From a checkpoint of a small transformer trained on Wikipedia: 15 layers.
Each number is 128 + 24 x the weight over the matrix's rms, rounded and kept within 0 to 255. Layers, rows and columns count from 0. Numbers have three digits each.

# layer 12 attention query, 64x64, rms 0.0827, rows 0-63, columns 0-63
125137191071127117130150142112124149117100089080100108089134112125157131118137135126166128162159141098185123103150117130070114087157108119148124122176145137119083113131131202118139122129122121
173103090123122199121108150111113140123153104156172151162132148134101147106108117121169119097130134175119117093105102109145116089081120112103095110113123085131119129162111195165121146137081126
169120169146103111123119152147146131145134158147183118078107160122111165145149129110144085123110141141144125135112131149111119171168122103094128116165110124161107114173187093126101170099125099
136150103126196136111152108135090112092106126146130120179127084127139100126189088136155138137159147142072096113109132128091113146194133119176142155084115138161093143098115145130082103066132133
161100135144160133112137153089116142097114091126146131141083121156131163133154167140109117188136143133174154147122162148139109125187110121060132117083109102152092122116164087173114118193138127
103078101146148076103118115120153082133119103136103119118136138150121114068118118113057140133121196110143149119124149178149089119123117096094138145161160138082165139114134163105114137126084159
097167120148150160124105089127111145111133089134102092077121118134106113157127174156122153120135130118131152126137115120132140119102154129140065126123091121182099151156164147083125171087127165
105143113126144103115146095140121106072092135120177174090096131135162127144119147101141124127115115124101151128134105118094140103157138159127065142160135163145163113110123124136135132130142153
137130164118127152152132128126176101154109107114150068136131173149129125189088095080139152087136122115083099075148113118148119164148120128149132145108071091114141167123076119128119125126105073
077109140084139093120095096141113136136115163139149082167151216157141163104119103128115140111148127116123149103088141158143128134106125128115158143122147132083103083125138148100137134135118134
146109126120085140126160160141147101105139090143088165117148081155090140133150142150152095126164140091134154092094123094130150138180145161141138094092128115098107066074107127103130142093076105
102094094174140154145211109127092125104163140110153148104107118140141084082091140123128127128146113126095118136146129144109147145143125090135163110119091084158146150150125146119166115120148155
178093142143116097150108078104149105156098145142092134152109122158103137120131116134120125153151154110106141121130120143162126149105127145077100122121145151138132080155080082150117120157138144
142140109140126137211185127109138168148121131117141148111153165151138116159130147113093123108142181139123103150147108157154188110102129136127115156126163108134118102063136157147174124098135141
107107105123105109082130145086114125149117140130091131131149158094161149133140117135120166129119188128139150165116176112142093145107120123159121114125135100153182076139185170167113144149163135
118126124133106126100145117123121160158134152111119151147118184082144087117143120111138147145124107136116137145118166098144170139134111098163185126150107141133121150134078107136114185123104152
118102108125107108159122119134151123167130078119128139162078138120120105117138123124168152148177180112158101146122120128106139081197125148140115141136105132140112099128129100147149084135170116
134165133153100142151143107113131150114089114106141135146140133110099136106131145117101103101117094128107140096128131140174156104134106165132157098119114111096122136137143105147140074117135150
135137173089145178147119152149148109135121120108153176142129145139176084115130124095107175143127159088093096111106098094179100163126153076122117123134141125121088114109142108136117081143139143
119149110149134125130136089146081094176097095091096113080132124166076160140132102122128108196157120174122164124126134130094115071115102126146134113119106161119115164094160109126136123144155163
115133204148177130164092104115116134136126131144104111144107153139139120073153133107202107133083157137129129134126139123134108122089129142145149151097180060138161102132140095104152162147139136
145159136181130131114135138150154174158127136129163133119127111065112166123128161150130147140158118076129072126121164083104108122109110123118120130131136148093129178093113137122109130142136131
136106133107099141158134116146096165177127111127115138136140153107123116117106152145087106103066121137168163073098130119108102114121110101114140127139165124114115174152125096175112138125134134
094122120136112156100148125106104147127152148153144114152132140138125106142176132113118111110130097159166097135165104119175104159139154128158093160179175119062112121108137104148108174142142119
158138129116144121113158137114143136123116162168111125147084165139139084148140129093110122111084066143131130112100158122127121100119091121125098141124129103130128144157119118106129132129151155
163135130093131114127115136101132116123091123102163160111124106184118119134136149105112113112149122120149072130106146166109171155101133130168205122132104107143128157124108121125114114140116061
110150123142152121132096129108162137145123090181132123121135124149165167154094117186098115117154112133131156122153157173086111146139146074172135138121110138146118082125110129142129101120133172
144123135168102147106117153106134126125120147065133146127126102147178150125153168155175140115104144154106176129140114124161117147113141124169118128142131134094099143138102123163145105116107084
138127103123106125112151137087074118139077136108144166132147167132146151133137129121155100150156131111111136132123161109098144130128150101115067132141130139119138123094109109140124102147133087
137157118142152134167172128097147078138174137144139121156117127092117159110162129168117107120120124119148188097122112107128162113114122094109133183149143132127089105146137129158082125082139076
142131127105159149139100126124134111117072161149134152131147106143100119130158116101104115099172131124144136148108137121125130148104184170115152096161127087121133115122106143157146084152172145
136126159085136131089136120112123094162150130108144125171141131165127113074136128055091120131132142160151103144127143121174152130146144137144149081103156198142097140169136131124155180138163107
122150120129139142102099105108105139130134099126158153131198099170133165163141187123121126144155139119100107057104117114122137118114178146145132123133095126117143144104164147145135116153135133
148112146124124099127131155115149143129128127130065153146041081121176114132159092098132135148137121150105157155088155111099111105114114126124130129149141148145092085117161149121111106124180148
112121121075139075157079095131139118130108126141163080145096161134096105106116155114105132159092119065106178129138129084152135132150125102107147155127110149148117132117158159157125153111134132
154140138087140122139132080112127132165129088151096062162129122136128174120138117111126116124124140107148145120132116128139126118112143142152116136127145144101158115120139125116106095147093162
132118104119123168141107125140125119110157128110160143153130121104140107107130105128120121111100110132128104110172138167142105112165159134127162136134121144157148098129153150100162109135132090
115125157143125129099132115114151126133145122133158128112137137059175122162122134163098097124085132140114114180159132138139153148127114130126114120151095089102138169158161111129095127110125110
104106150059115097113118115119119126105157162133151097139116135152142130122136155106102124133113139115144128081112125146131136115111108127187134140139130122154103138139145163082106104086150106
094178136136131084150115098162139142143118152193149123142160138084154109105115140087134092095109134140121154129161099136136120096126139106121129159109136137125118158150141135165127142156092126
142091164059142094144107175086126132164118107143070082161083117127158163127095132156111162130100143086127128125119113157108112140125140114126117147152134165126148098133134123120122148108109107
134138134097140081143157127100143126126116105144160090128124095157149148150111165137167164132132155100152132097135114122127125165112138155135064166150135100115123094134125122090152117134109115
131120144156135173127167141150132138109115119167150118136121096072134127123154123201134161103120149156117162131129118142117116080174106107140118091136115156101124138106169114128133133115164124
120188089136134167142173139119122125100146141122122148151098114171099158151103123186119151135122116122134118125130126152107114110108154160133108081126135136096138172104130122132135118169155127
115111167134143147145147134121178126101132123134128100094105159122114112101095110139094109108148123133129109107104098160162155156110108137145180152120149143154165122127171151111129106153130127
116075162118142116142092082119173143120100151155120114147120132144168164147140110148137166119116148107117060105133176143161149165103135135122148159150137094133116101160107138154144143117092098
147132131075162090134092137107152126155130115119094089120078094116084125132135138136131130127103136098158137178126118103144139119146127117147099119135112122119118133141084125138108112112103110
128106148108140139172110149129139108127144138112103096124122125140097111127125128177109149134131150135122084148132144168148111130154080123123172100128170105109114122147106158083118128090131123
138132158126113168101155132106129118123138109105052114127118126192072090141122134068098161160166124112148137143116119174109122153132106132141121149150105096172107094155136123073116119127139160
142149134125159117145125162131103123151156113123150127143147102138138142129120141128122148109130176146116126170077149167120115165118157130175134134133123138086136137093067121101093116149089135
099122154109131125121121134133111092095120102136091085165112140158116108122131110136098170132128140113135148129125108182137110131136122145170152101124109126139120082152092168137109089128159142
093124091139132134123132108121118163147111117135177144120119151094137115137136140109104096137132120147153123124123100089135137140131166140141121149133137128134097137114084115098121121145108093
146186133140124127166139082121136126098134114129128098116154151126138154127119123092151121129147142131129161101144109128140107134112135115132106130136108150170120111139147127136112129123137132
117100114103109104153137145120115086096138126085072129074092145121165118130122133126112102142142167143113142145105139157124150126151104123143122155157152080131124092139129130112134123101089177
155078131104183144108092148099147146176108107110173146140108110078188115138122122137113128137130119130121094121083121075125146123088200126150139144153160137120131131122091124154122131124085106
135111129139127164140144153170120123086126148164150175128152126123143141126119128154137063092151094110147122150123153106129162104116144112168124135141140152096132113108152131174147116133109104
174082104135122113159130140157142102123179120122120155141084132102132128126150127108121138114101139160146103137131167107117116121132075116131099123115172134111113087096102107119111113093149169
119170121119139133122131156124105127069132123131142171100147140153112143156126149128126140088114108140126130113141132142128133125156041126138141121122112149127152128088169144123128133107160145
104133116154131104130114116113098071121151106098127128108149133106155082132146120153135120139127124127141123139131157126151103118120158134130165105148138108124114104129145132142097137113137117
137050158125136148146161129091136105102128109128117112116122105121161148108097111146114104144145149114119150153102115118120104102140169145149117122129146153103133140122122154152107163115127114
142121135131123132100169154136132154158076122136106132132117108150121158093117120131150112113151115134107150137129089118085124144117116132094072134111143147136104118139130098132138120136154152
148141105090131092138132105110118137169096117117157107131174106161136144118161114136108100109147163126135092067115082134129162118100123153147133151101084117096118135115135138111146106108116151
137115136152124093174142139098125126135139151151127083130136106136121106117122132146137156125160140122129141138145153127166086154113133148115163126160166127132098136140136122125115110124160122
104128123180139163119170135132121107122086133132124129100101147104102097134137139161133106109132104141131143139115136123154141124144115151141130114163148119080137143114138143127136113133161154